Weights of a small transformer language model: rotary positions.
Each number is 128 + 24 x the weight over its row's rms, rounded and kept within 0 to 255. Layers, rows and columns count from 0. The size above them is the row's rms in percent of the matrix's.

# layer 5 attention output, 96x64, rms 0.197, rows 43-91, columns 0-63
size [ 92  91 118  81 104  94 103  90  85 104  95 115 104 112 102  94  85 104 125  76 105 107  92 102 129 113 108  91  89  83  92 103  94  83 106 100  85 106  92 121 107  84 131  88 103 105 105 102 119]
[[120 125  97 157 116 152 125 145 166 118  97 128 124 141  85 154 148 108 150  97 100 101 148 161 131 117 133 110 191 124 137 128 126 114 109 104 115 160 112 192 129 111 120 134 147 141 138 115 119 136 122 123  59 103 142 120 118 186 126 141  95 119 136 148]
 [129 138 124 114 132 133  89 119 135  93  75  81 154 108 123 175 175 120 150 155 110 127 138  96 118 112 140 117 117 132 121  89 102 171 171 128 118 146 138  90 118 125 147 136  90 102  86 134 159 124 124 137 114  74 107  97 143 108 158 123 124 132 144 138]
 [156 101 115 115  79 157 143 119 118 145 125 137 115 137 108  50 114 115 132 109 148 127 158  99 124 118 126 126 108 143 120 133 129  79 160 123 129 118 141  77 131 143 131 113 149 122  84 139  77  77 147 112 119 163 136 117 164 164 123 155 123 114 138 115]
 [160 147 124 180 116 141 151 125 173 105 171  89 123 144  94 111 151 130 159 143 150 155  91 155 139 133 145  90 127 130 125 101 124  94 142 119 118 115 103 141 113 123 129 167 166 118 121 130 164 171 123 125 123  89 182 141 149 143 135 131 102 153 114  98]
 [ 82 163 149 144 108 125 120 131 157 117 112 161 139 121 110 117 109 108 109 154 184 123  99 139 117 103 137 174 143 135  88 102 104 138 139 202 127  95 131 144 140 113 130 111 121  89 122 155 144 125 141 135 138 135  72 145 179 131 129 139 143 115 116 129]
 [114 153 148 173  96 157 111  80 131 142 140 146 114 161 146 123  85 113 149 168  81 146 100  79  99 133 131 161 156 123 152 110 119 148 157 140 111 112 174 110 140 154 113 130 116  94 154 118 103 157 147 140 138 118 138 136 156 119 144 139 140 120 164 104]
 [ 93 130 115 125 156 129  99 139 130 117 100 150 135 136 118 156 121 127 158 190 137 136 101 137  86 129 135 128 134 107 122 105 162 154 119 127 156 160  82 148 130 103 111 137  79  99 106 100 132 156 109 155 156  91 138 129 127 132 106  98 145 151  69 161]
 [122 169 140 122 113 127  86 153 135 119 146 194 149  80 124 124 187 136 114 106 161 140 105 130  88 121 134 176 142  75 107 134 156 125 125 164 144 114  94 147 150 107 140 116 131 111 120 137  88 102 107 134 113 136 145 117 159 138 112 116 124 106 138 117]
 [106  71 146 127 140 136 144 161 133 166 153 143 112 113  93 133 103 154 156 125 109 113 145 168 101 139 155 129 122 199 114  97 111 107 151 123 133 102 145 126 101 143 144 105 148 134 147 143 155 155 168 124 135 151 111 138 160 120 149 144 185 103 120 129]
 [126 144 152 121  78 124 127 132 150 161 100 115 143 168 135 199 105 176 134 111 134 140  99 138 155 156 121 116 166 127 122 129 131 132 161 163  81 130 141 160 150 139 151 125 127 119 123 133 107 136 129 132 129 141  56 139 138 145 105  84 136 133 106 117]
 [137 116 150 116 140 117 101  95 145 171 135  87 130 109 101 114 121 119 109 121 124 157 124 166 125 128 135  95 109 111 105 156 126 104 115 156  99 104 145 136 136 153 153 149 129 141 121 130 121  71 134 120 143 157 154 201 133 128 109 107 149 140 200 143]
 [129 125 129 177 133 125 138 139  81 158 118 148  92 138 151 142 101 116 142 151 117 158 132 125 146 116  71 121 130 185  94 156 147 158 152  87 100 131 110 125 121 127 135 156 118 136 136 141  95 143 123 117 175 128  97 142 116 175 166 168 124 118 146 141]
 [147 155 130 121  86 138 108  72 106 108 111 127 156 105 110 113 190 155 128 123 125 140 160 116 138 150 154 184 120 138 116 132 144 130 173 118 147 105 120 124 128 135 138 197 118 158 149 127 140 125 160 113 109 128  80 152 103 160 117 121 144 135 118 129]
 [161 103 131 190 130 139 155  96 139 118  85 152 144 123 111  89  54 130 154 144 114 138 141 104 138 155 165 123 117 115  97 168 135 122 120 136 166 132 127 145 115 112  88 100 112 133 110 138 145 195 135 133 135 111 124 131 116 135 119 111 137 153 128 122]
 [155 129 106 166 127  93 112  94 113  96 154 104 145 159 159 113 121 100  97 112 146 145 150  83  98  91 102 174 155 135 145 162 112 100 146 120 129 143 121 149 108 124 144 129 152 150 136 121 130 123 121 120  96 111 133 103 111 109 158 182 115 135 184 112]
 [122 131 107 119 132 189 154  76 140  89 149 138 119 116 112  90 130 162 113 155 113 172 175 148 119 104 174 152 102 135 138 154 142 164 128 123 135 121 157 103 121 137 126 126  96 153 131 119 131 118 118  93 141 126 117 116 143  90 104 129  91 153  89 104]
 [ 88 179 142  85 153 178 142 110 144 144 155 107 114 102 126 112 121 125 113 137 115 181 133  97 115 148 134 124 136 159 107  86 121 102 152  84 119 166 142 117 162 136 128 105 162 106 104 116 127 101 131 146 146 139 129 127 161 110 168 129 146 108 147  94]
 [157 143 125 164  87 142 104  85  78 149 161 105 148 126 117 113 117 167 137  91 121 110 128 114 135 112  61 114 107 162 146  91 142 124 125  98 130 141 142  97 132 103 127 136 166 162 145 149 130 147 144 135 117  97 171 110 113 129 109 115 111 137 140 160]
 [124 126 139  40  88 121 128 166 177 112 120 145 141 161 138 109 106 104 111 125 122 122 105 150 182 118 129 129 112 161 123  92 100 108 155 160  98 114 131 118 137 124 123 126 142 158 146  88 138 155 100 133 153 147 121 120  98 120 149 121 113 142  94 136]
 [204 127 157 103 172 147 103 155 163 148 120 120 171 142 137 118 120 124 109 124 103 162 128 137  88 130 131 138 153 188 119 132 102 126 117 174 145 118 142 133 157 129 136  91  98 141 143 140 154  91 121  93  97 126 123 128 143 106 100 117 114 125 144 126]
 [121  91 147 135 114 143 160 155 143 115 150  79 111 160 136 119 134 136  87  89 128 131 152 130 166 125 125 137 195 105 111 177  98 113 131  91 114 129 108 103 128 117 132  95 128  98 105  98 135 143 121 164 134 120 146 130  95 119  94 151 130 119 134  76]
 [114  94 107 127 103 148 130 157 137 149 111 105 157 126  95 134 118 135 171 124 171 120 138 114 177 138 134 100 145 122 165 141 100 104 155 130  58 125 122 102  90 110 116 149 129 146 145 109 153 164 149 151  97 120 103 165 163 114 121  96 141 146 120 149]
 [171  97 126 139 128 125 162  90 150 154 160 128 107 138 151 122 112  65 170 141 157 124 131 142 148 105 110 148 163  75 107 154 154 137  98 110  88 128 118 176 136 134 139 115 127 135 151 129 123 114 114 112 121  84 146 114 111 151 120 175 142 151 142 134]
 [107 150 161  90 143 169 149  80 161 116  99 129 170 129 175 130 115 101 131 131 122 123 106 175 119 157 124 105 176 169 122 125 134  90 104 153 118 111  83 132 138 101 160 134 104  99 120 137 127 136 146 128 127 142  85 131 129 128 110 128  89 113 112 136]
 [130 105 124 157 143 111 102 142 125  93 113 145 111 116 127 156 148 110 147 182 145 134  80 116  99 109  95 128 136 171  96 137 153 164 127 137 101 130 113 141  90 134 111 103 159 123 133 152 102 108 141 133 165 162 104 149 187 144 114 106 153 149 142  92]
 [151 146 151 108 133 127 162  96 138  93 131 145 128 144 126  91  97 127 174 113 126 124 105 152 191 108 109 113 122 138  99 139 120 149 133 118 120 129  81 135 139 123 140 133 175 169 120 111 116 143 176 173 139 153 116 137  79 109 124 139 149  83 107 116]
 [120 135  75 144  99 145 109 153 138  94 129 104 120 138 112  76 131 113 146 123 115 124 106 141 116  90 162  92 110 125 155  69 119 108 144 119  85 134 125  93 131 120 124 161 123 168 142 142 196 160 119 118 135 149 151 117 148 136 167 131 119 133 148 120]
 [157  78 114 141 125 137 134 138 131 162 125 157 108 135 138 153 119 138 144 145 164 168 153 126 138 114 138 182 165 148 135 202  86 113  83 139 129 156 132 136 125 131 140 108 147 172 150 156 115 109 116 138 123 121 122 151 115 160 107 126 167 159 149 125]
 [133 102 135 132  78 161 108 155 148 164 139 165 136 102 115 151 108 153 100 168 134 109 117  93 127 143 159 137  80 129 136 138 174 112 126 134 120 129 161 153 129 106  93 131 103  87 152 123 168 170 117  93 110 131 120 164 128 138 140 110 122 127  81 122]
 [104 130 129 105  98 139 149 131 164 145 181  89 112 150  63 121 151  89 121 135 119 143 165 146 142 136  93 111 153 119 133  95 156 110 130 125 134 147 121 148 121 125 137 129  99 110 121  60 151 142 127 128 108 175 127 144 140 163 146  99 143 117 151 145]
 [150 106 146 137 101 140 132 129  76 171 160 149 164 134 102  97 126 189 117 150 149 167 100 113 114  79 163 124  99 112 105 104  97 151 131  89 101 101 119 119 124 127 121 135  64 157 123 117 138 138 140  97 134 127 130 107 115 138 137 118 145 133 122 124]
 [121 110 154 171 105 137 110 124 168 161 125 108 102  78 102 121 156 166 102 121 103 158 141 100 160 112 133 133  86 106  94  74 147 153 139 137 136 162 142 107 135 128 123 152 135  84 111 105 164 126 111 145 119 126 135 109  99 126 120 100 155 105 156 113]
 [115  95 109 156 148 142 148 123 169 134 221 131 154 137 115 143 118 110 131  86 135 152 118 128  90 133 134 143 110  91 118 133 130 131 120 128 137 108 141 150 120 145 154 143 124 117 160 126 130 153 142 180 138 129 164  98 165  84 118 136 172 136 107 114]
 [109 147 131 152 113 112 108 119  86 102 142 124 161 118 142 146 167 122 109 126 174 174  95 134 115 143 137 151 103 132  93 148 120 156  77 160 148 129 157 158 122 134 182 149 127 136 137 151 131 154 141 123  87 173 152 134 154  97  93 131 143 106 123 114]
 [115 131 139  65 111 135  97 142 144 108 129 151 115 155 157 174 138 105 128 128 131 153 119 178 120  83  89 177 137 108 135 127 148 165 112 149 170 121 115 155 155  97 143  98 177 141 125 133 124 152 124 120 110 139 110 114 108  93 124 120 126 157 102 116]
 [ 93 101 143 173  96 151 153 115 181 145 109 159 145 160 121 109 140 125 108 164  64 172 119 102 150 100 110 124 114 159 138 128 122 134 168 112 139 115 114 131 130 131 125 165 136  97 135 138 102 134 132 134 163 167 102 107 146 113 121 169 135 151 110 128]
 [161 107  99 112 127 134 129 123 123 101 129 144 116  89 114 132 151 123 126 142 106  62 142 106  80  96 153 142 143  97  80 185 145 127 131 128 152 183 154 118 155 138 112 100 161 132 138 159 151 142 129 129 116 150 150 147 142 141  97 140 103 127 119  97]
 [125 151 117 100 151  99  50  96 120 109 173  90  95 150 104 127 155 129  79  95 112 162  92 117 144 107 127 146  92 138 114 122 100 111 103 131 147 145 114 136 123 132 133 101 159 146 125  89 137 128  85 148 131 135 156 110 115 109 143 126 106 125 121 133]
 [ 78 142 125 126 137 126 145 108 109 109 122 131 150 149 132 120 104 147 146 166 179 105 146 106 117 146 114 136 133 167 203 114 154 189 128 128 105 140 107 111 107 114 114 117 120 152  95 152 124 115  98 134 131 114 172 105 108 120 151 147 135 133  85  99]
 [143 148 112 161 126 168 131 106 142 115 105 122 147 152 134 166 161 113 176 131  91 110 146 106 132  80  73  88 155  94 117 152 148 153 122 125 129 150 120 125 143 161 108 139 140 118 115 154 138 149 162 119 102 135 101  94 108 137 135 166 129 139 162 168]
 [126 121 126 158 156 168 139  77 140 159 166 169  92 152 121 165 161 120 139 144 115 133 148 140  99 130 120 104  78 123 132  94 120 171 146 155 123  81 125 134 112 140 128 157 118 108 125 133 127 113 158 147 107 156 114 114 156  92 163 157 133 121 151 160]
 [166 117 137 141  86 106 122 114  90 100  86 136 137  98 141 115  89 130  84  99 144 180 144 120 137 136 123 125 138 123 135 126 131  84 134 115 133 144 139 137 125 118 128 196 141 158 135 185 129  89 139  95 125 112 161 133 109 145 102 114  99 117 101 140]
 [124 122 179 124 135 142 123 117 136 100 132 185 127 117 116 136 120 154 153  88 141  86 154 148 153 154 138  69 120  94 112  74 160 131 159 139 118 106 112 139 122 152 108 156 110 145 166 113 138 163 121 115 102  74 126 134 115 128 128 146 145 117 110 154]
 [139 125 150 125 101 122 113 107  87 160 121 149 178 116 146 139 155 121 106 130  92 136 120 116  76 149 153 120 161 107 161 102 144 167 142 130 123 113 147 149  93 139 113 136 113  71 120 113 136 145 144  99 144 177 135 170 138 147  84 104 131 113 119 100]
 [117 156 146 122 170 127 104 108 129 114 126 111 125 107 176 112  83 131 117 120 160 215 137  99 103 103 143 117 111 150 135 139 117 119 118 126 156 142 133 124 112 110 115 174 110 136 115 185 103 113 108 141 177 130 122  98 121 108 143 115 127 109 103 112]
 [115 129 101 167 151 111 119 133 166 147 114 105 151 106 142  92 167 146 104 117 115  88 119 135 158 124 114  82 102  75 138  89 144 138 130 139 123 160 103  95 129 155 139 150 132 140 114 116 139 159  92 111 112 105 149 143 127 167 183 107 123  94 108 123]
 [100  83 158 112 111 170 106 140  99  97 151 134 108 177 106 106 157 140 112 159 157 141  90 175 117 136 132 104 105 130 156 109 119 189 151 149 121 100 134 148 140 143 123 123 129 130 154 143  92 140 125 113 135 140 133 144 154  98 157 113  86 117 100 135]
 [151 162 173 131 155 123 162 149 117 125 148  67 127 159 139  98 139 115  92 172 129 113 148  93 168 159 120  92 128  95 126  93 114 115 109 139 126 131 100 110 119 163 130 171 112 124 116  85 136 150 146 139 146 133 137 131 100 135 120 128 172 106 129 154]
 [144 121 182 110 147 145 143 147 104 132 119 144 119  88 153 106 126 154  77  86  95 157 195 141 105 131 129 127 138 177 106 151 102 113 120 122 105 136 127 101 113 122 147 140 142 115 138 155 174  88 150 133 158 128 124 123 123 123  82 118 113 143 129 152]]